python train.py --n_layer=9 --d_model=256 --n_head=8 --n_kv_head=8 --head_dim=32 --d_mlp=1024 --vocab_size=512 --activation="squared_relu" --norm="layernorm" --norm_place="pre" --norm_eps=1e-06 --positions="rope" --rope_base=147000.0 --rope_fraction=1.0 --qk_norm=false --attn_scale=0.177 --bias="none" --tie_embeddings=false --parallel_block=false --extras=["some layers without positions", "some layers without attention", "local attention windows", "shifted keys", "capped logits"] --init="trunc" --init_std_qkv=0.0478 --init_std_o=0.0113 --init_std_up=0.0478 --init_std_down=0.0113 --optimizer="muon_variant" --lr=0.00695 --lr_mult_o=0.798 --lr_mult_down=2.0 --beta1=0.95 --lr_head=0.00456 --warmup_steps=200 --schedule="wsd" --decay_fraction=0.871 --decay_shape="linear" --final_lr_fraction=0.1 --batch_tokens=16384 --seq_len=4096 --doc_mask=true --train_tokens=217900000 --steps=13300 --dataset="wikipedia_en"
Each number is 500 + 50 x the weight over its row's rms, rounded and kept within 0 to 999. Layers, rows and columns count from 0. Numbers have three digits each. The size before them is the row's rms in percent of the matrix's.

# o: layer 3 attention output (transposed), 256x256, rms 0.0814, rows 206-223, columns 0-63
# v: layer 3 attention value, 256x256, rms 0.113, rows 207-223, columns 0-63
# q: layer 3 attention query, 256x256, rms 0.0977, rows 224-252, columns 0-63
# k: layer 3 attention key, 256x256, rms 0.101, rows 224-252, columns 0-63
o206 114:496441565458554554531397584458533489651468434558472479566475512597529523433480493507492506494557497621498477482619538430514534480500545535500551500464572548411508472461515518400527467512517540
v207 114:551538534554546467578485539471522471376462501443582448448472587574517533474502408442456452482468499565469492449480446546542470491455464591537506514528498426529504517517483398514440580527560435
o207 124:515476533481510451542505490427514521487508396497599491505502541514492555591486524507495415447440594590493454541487478490543458526535371500535469508626506497492546388477495519464422521560578487
v208 108:503558534442526477413428560500446512568589521507432432502429495439443540418441565505514447464530551537451477565396505538496537531473520536565524625458522571502498418520373582527482506549434546
o208 119:407569544453399528485537511441417506554518460527409482440490635544438479416469509501519469541541488542540471526412399531488521533442570456536526535420478455546501453454529554474481512544548534
v209 102:537527425499413550494506493482529528532541517450553563431545565411537431390558478495444541433602591454466509559515441543512455553555517456479526478553435556529574619517483478528424450433505584
o209 115:569572495454419567520476463449608499557552579462483503570448543381537479517520492508472465434474428496535390549375478585408460535565495556620490502482390471493589572435522486565503514511480547
v210 117:525476533494509499563506527631550562490514411552435469550551510523537595468547533477504441455466516492507621561466517490392552419512479554492466487482497455507463567399482536497545517495513482
o210 130:401525490548499522459442546579445501520431493462533420429554523563504504449580627500462451429442542494448409564566525544561516410503512528596446508426471497446387431465413474598548559521459425
v211 108:505471453458557533493489472485572533539526440529448458581483537549471451454547445406552539479510508394553534478467515550594466627454557564418511550517483546504488475475475493475499551503498512
o211 121:502536469432514465481474464576524452560467454414425444479501512424484540500548480457462538494547520461568441534536376627566497586464480593519534507516564548466394423513530605491441574476424515
v212 112:531458456435508535473472590566440479579512473495506473498518454573565488469527477568507462466536580557465509486432553457526436500577459513497498512495481507479444596429505548494592549539514355
o212 121:500471439455512490417469482510491460571465516507626470439506553455526436541551493487481498492543506463518400519508506513625614427473552437451540474432458573471514598556441526573482526596528474
v213 105:516592548477476486473438591501440459544533499511399521478537524563479517556475501494479523430496456543413449450488471527475420526471461470533535536490491434536443530483533594483546567547434528
o213 115:547480555445482549498600605520474585554459451500548470500467612595464493540469394410519481526458421496564425517555607501556525573506443463454527484450528444553519520579543510530537475481495569
v214 109:532545514476592505478421484555427524432455523508539412543593494533555498395555601524517471438513519374453434375586468448518561387483474459519447506524557477404530535611464468462560415474503443
o214 124:544556484500532449563450479448418496443468486564530487549500528528552523410525632520471595502485444452396552481531495484548497494527443568508470482481476496429534541495479551447558470452525459
v215 113:455588555546449473501479508549418511539381464526560521545459527498533480501556454495442423578577536513505569494486534544538508565490474492491485507419528533483445471440506582525481480389448516
o215 126:471574541566489409465547523469440531539490532476531506518504475483572495467423499544455441452508518489451551509536554488419522446515565527473481545477497461416443556516496503472493591468492469
v216 116:475497463460481587368513570489387540494454493536508521466444514588447507557557535479563473466567591475447467497482485458520473447413427491529522526484502510569491501527480532408469515509542439
o216 124:466454508473523542378485549429547563512403536505451496513455468598470444566523483427514439481531530500458515522512446504566440509507445565552413474548425478519558568501495562468518586459482577
v217 105:385455594509488508523407569624526513387585525477441483533515483501567524504567598428562562482524495517554509461419529515419488437410455670501498455549501499564439471529578468577528504487534557
o217 120:444426508568446579536391485601532502529520522491559542562528544470516547442551602419520613397460478516528505475469447504515453426473520579513477489555484504445583511430506511564523488590493567
v218 112:528552548429521431551535497466509492452485505445540440466531478512540484499424505455622481542612492424527556487608382471512501541549531494454454547460444427409490608522515532536348494554474523
o218 126:464532448469519478423549530368559526429485476486474467530524501528478491536584544524489398567593504463552563540561461453443417501613516586464492516483535452459545489474484491511446426549549502
v219 117:573536518553491457471481549562555563510530471483512445598483527493475523376463456475471506508482589468502502551463449514556524475475451457469481558484502530512549448586505494403559468569523465
o219 128:456540498498488480598538503533484570464489417573489403574411451516514550513508480463484572545531570400492599556490503555524490530458537532580500442561476408522476504481504498441548419548607555
v220 106:448523518555423525525500593580490539493592478517518510411543521479578507553484498534533505524501428458471474524493405516461438464482564505449590518500555451558540471575483528458391409530436537
o220 115:550460463539525525501498572535395554511518388455538505422493491482432496488473458509507480550429523492495509449483440500521410560486492564472564453449541552532533479558531530424579449452460440
v221 111:506436530495558472517475507454502353563593580518446575579485492494614535537530436463475502447495499496510530472574484620474453495439461506449497516446561537492455373418527461400530546525398552
o221 121:464472631613530527571598489495572457525510548449539450503456459437550508524471433500534474559494427542494562494493500582456499517517416409475512529474518602541465460544451421462630496478465508
v222 110:514522539554517621540534488571534527580516498480535584531478509517363479533460528624536496473533515454508549493535506494446497575510486534501576484498423430480451608420491508476571475425518599
o222 126:515571524557488574463477493500533625554468468448563517537502558582369449553447446429521455559523478461610502488427490606459548527501470517512507535514539459505432489453410517494486501481445537
v223 114:435438516448527494553557478543475542461497425502487564582443509545459472598547505538425541480567416484528582503476504396531455396476464546545438531529551500491425554516493488474454496480549431
o223 120:502454418505492552438405505513424525500510454559486592496498597553514572450442469577450531592571497538442489510483598439588535479491524510517555492507582512510448573439502527528537529518484398
q224 094:498423450532440542488505482444564425398501526599554475457397504511529489429520530451486622551482631506492535436433478598377506453524474546506591446520474441555568477500516597512368570537519502
k224 089:548440433551510569509541481544435554469601460525504526531440460562522405512474551504558472491600497455524526566568566533536463483531502493461478460489490446574441523562510501457578440496491536
q225 101:511532488533475473470528450426484527411438516584571552572521487488520482467499455515434532455591527480490472454550477474585413488460425475474554417414460493621577439491675497431520518496488492
k225 088:451603513507476442426407514486569487534469541506433530494521440488486559519591395389526385534500545610475509491452494470460530475443472471483534483485435437488517508499489601493465409469546517
q226 101:495480522560439491504463523468524436506453529428567562493482555458420471527534504608546512480519487475500408557549565520504431618520436513483489498629567504498591435481499566570439435518428471
k226 082:586544475508438450603567516565497509444451517498518492551453581489479564541376553504522514485479412484553599522478510530493533570522489493443540410552539520454531478477507395472492497432467482
q227 090:471591456440414475532508585413518629548564476458508538544375562462497503443616519483550471491518462438494536488474598467567466496534581413598602445586470564475395568425513437486506451446505494
k227 095:504468510521576563468612482518454572472577548439632527498447440507488498453479542574523458430455495483540517580450457502505447562558478463450421493544527449480492559555503484445519483533614479
q228 099:559480583517489452532499503490534481546430586502431449512428481436501393566553507552541492502457494452615473545560445580533509527527523437429511442551493437477560397427545475475497344491504486
k228 097:589550550422506463591528513583448445442440463507532440489422500476532576530365610552566481528557450439480549517509485582524548515506431514452471553538593488526577500490475426449434491459420517
q229 088:534553504446482544501537535459445542542545484493603549454435521466600408450539528477478474467513622563465394522503471468451473509543502446539478451509513507516445440535508545492527526428481508
k229 086:479461475558522487538547449455503469582556541546578495516547403518460512483526501500566456495498499533439581464437446538460450620537498448529476498422466389478479589558481456536465429433575573
q230 098:484508464533535411510451485509511492446460445521549539538368435590417499508543494496592548507456527436482539543455573486603555560486503520515560377545483496588462493481474622516490472518455501
k230 096:519506536427495568540514520452469511451565538434508483541475469528515442442536522491576469477475559444520468506445564452466457429534508481546378445474455472498537540544484442492476447546464429
q231 085:438537426488539540446545415496510616485407488526559596472577569451531551566548499487583530567496498541503501485560463479529619467439554483449502494466440463487585544487532461485423528466524498
k231 096:486566515537582421574392484497529507517525461520499500436597507509452501502578500500472549465491457535534392519529497458498513481379543470527657616513566540466541449452498521535517491535513432
q232 113:532526467542495523521511474563556474507413472475467494453427497555483586434504506543531430528543481462607477557540437503612548509581345489453419512521521491523496520483553450453551401527426418
k232 100:540467529415490521492492485493548487426578446483536499493441541543503398554532525519560504495518463517500566564515483465405468512543452540375438520485503490603509506506545506498456509504441515
q233 098:482571555477437459606477485590470457490494467440449524514502555460529555525498526520525450558426552528518476492557534490579377390441572560470415553560483454437621552485418447429490514450612530
k233 104:480549539459393573504516507603483479518534459412441505414624397482539597426569570530459558497466532475527369574571523469462533456546494550462464456584500458552496432484486460561583478406595455
q234 093:529545470553499497537583488460442539550494508544603519490459509402455499469549550517447519451439548573530584494470473524498407485485465428580521465622565439481477516533517503466519443468445566
k234 104:484503508480458512512475454542373429486491557518484436529498484582479523470495479487534342503466468532510487487394488493530466502498479549535497566344458446446576529535478539468433423583523499
q235 098:498488422494425470484486494540524342482407457466513457555463506432522440560428501488488605482564463512476394473557489508480494512509519520512550496544534431534536500588545554529438579562627459
k235 105:486435458542528584505456428485537472550475475490450450419544503507548551523502511510440556518519499478552446426478444472441536441445585495456553558526523563584476470516433517435525482595541390
q236 106:532460499522518472508528517522465481419513485478561474525450584406482451526561517442457570515550531598489482495555454554466529515459514413575484451440456528490486430456513519483437522628574486
k236 113:450547601444491560465568411580457536545521434577515451525514392411460472497532516525549468491554531551549517509466470479507521605509559485528454458475479532491427524589424533462535466453473542
q237 093:518526635479529511517556494441529494527505483467564505423467491548507509558519600553502546443471422490498496458516466618513526521424438551404542471455511506570445514503495466535589436503484464
k237 103:576485452547515455466550544547414527487462484484530421551487475518502408518393461469505501400520421571482606543561562539447440539481502482517507475467487474458481536473514532459544528563444577
q238 106:542470485468499441493410396543477447577425450561570481473507505514477479481382531524450488541493451398492511530542426420566422407449550449518468436425504479467486448521451545498484426500519480
k238 105:465404461392478535460476486457562396484490511412548583536438486515495467425415427540472452506592568482491543479480535589538499546499422462448478510521483480527497490481514478497518447576488546
q239 106:496485493467466510541459558438478516533549617542509523477577514472597453529572596542535494545541474481435497470515398494392498371485559561505476550464462526434500471525532495536536404546543463
k239 121:583422545578489429521464442548451507572484510583579494466584407503496456540487519481524425543469553547503494469445519491507510557484508442508496460495492473445444536468528465467418504573407563
q240 097:545560503499518483415432455449553473463551634503469545431527571552442610566513475553452465596481463439475504509587480428523529546503408529454484430412434438437458513546431509561474466489528468
k240 123:553555418527528509432472455517518527467508455483494564370527524507539559506419466489429470462586497503468467462604510459505585362501477510521618495575477554554403444439539508542513443457556429
q241 094:417493430550459459556552563418496564515575506539463460459505481528542556490573562501406509651512521477488487533384465527524497444575478460627530525491527527570481584497548484400550485477586491
k241 100:534526403455537448488471441485485464481470466520519508479452614537539491534515527453483534450432549472489526538523526448497533380581516561427536602428494406534626537499455535454518533479583487
q242 108:466565428509521521552514499545492527549465556484572620550449525424500413373541489603482442504499568582495491467521492537504488536597447470500492531416483438533562543490515489501494519420613515
k242 114:484533563498467544572477448541478443613570452457512545483409546521523511465552507421570531464539487452464569572483426478528405523542486538511475492477487475566558539579423551426526471452514503
q243 105:492501443458534634423461549515523474477492527549581569471390451567547402528493410536492553536465524535534465492531483462482490423528499567540533524575409464521478473505497545534465611537530531
k243 106:550466454483620544601470482488523570525495574435492574470468446457514454539508468523465482452516550500487482548498518431604465511484530442482494450444462515497457487479479486552587452441609575
q244 111:553494516484563530474437490525415492509462481460440580580519497507449489517525482433426531494491457493483442540552438467489495574466432514497524518365594590567558501572431538559388543542536513
k244 108:406567485417479454505476473494364524554486513505539480552543496474480558531447536462455483505513480511510570479520514433453513562469527522433559446377511490551471428538373537526460523495449518
q245 110:525457499581495431530451569518541468552490531523507480463371463454484548477447534547515527438601463513408490587543543510571524442492425520688491454535513532532464550453419540445482562517503478
k245 116:407472564571551459377404626459541575500464517465521425483477455520561567488499548516565493522425428406522581568469493566536478510542487525507556431487440507564550459397488497419480522502555512
q246 113:432514419496448536468581537471470500535515551451521500474512504498544480499458437468670498499547524560455573403493479479459514497358476454480512510497467498506430485471456369547490524468464406
k246 109:499530552521547393481482499430604456445540541518444446525542516563563473475445419476508432452604541456395468507493474484531496569501469502538485566493435462522513458497585480520516508496548567
q247 110:491481464524500522494497490477568492444492478484575517525438422462445597445553499533506524529523517496421616417542504422467507542421475589527495495440596585392401449517374455438530536496509515
k247 107:494435530522479544437497536534462461468462561470547445468505569577478479482537490472562390481470487465580549536509522479505473450502512482479459525416508492532575490443558489445498400543476461
q248 113:453515541535501455551478487428454559495632508501500471506584533558511457443569513457442435544554415454425491465557484526451527444532532532476593537490508473563425457542542423470501419502483490
k248 111:488444553482487442483468365565451550501539511521553472456470419602492443537579553424429475455464494447431525517466504417470510542490522568412396533416554483423497499542548495493557516492422499
q249 115:525546459429399491502520497478457461401524466532601502485519584530548523587509508577509389484502513542568504464633493470517471422524479534441455453584454615494504497480579455520488473484490446
k249 115:456484484518476594490463477465514477520520545505537453557416531455547480563526512521511476395554484547558515500469605527620456550415433481415514428467504502516441516422448474474531469461496624
q250 115:472557504464439509421457523370467478509598567481534549515472447424545507418577454481495446489538464451527567530357546505485554494446428443570427559471469550529517522466493522518489531440515554
k250 119:492539498525456465489477489551439493456468454574454530540461575515484431533572481493483479525531491500490473470446449543391431571562447440591521476544534496554531553536571551507532516493493536
q251 113:490474461462416501553563424442481643495570487510463432453457461541612510488497530547573478542456543507527496428496596575496528490608442501434460532443544445547492472519476491519502542496523560
k251 110:471461526548558522440543438500523428408579564493502462490509498588538450479458528454483521566640389460524418475513517549534468506507497464505432463542445535490609474512502498461516536614486556
q252 105:567457512464535394536554502429451542496407529555439482489473535385582476473452494493534493508454555614455467419521443512555482523577432470549489383487536531550471540531517475473494456524513547
k252 110:525469482562511507455454455488487541475476467539498508483480502532454444469548448528537440394532481476544452456461383574450479458508455523595565427561613538559394505547471489518461562548512483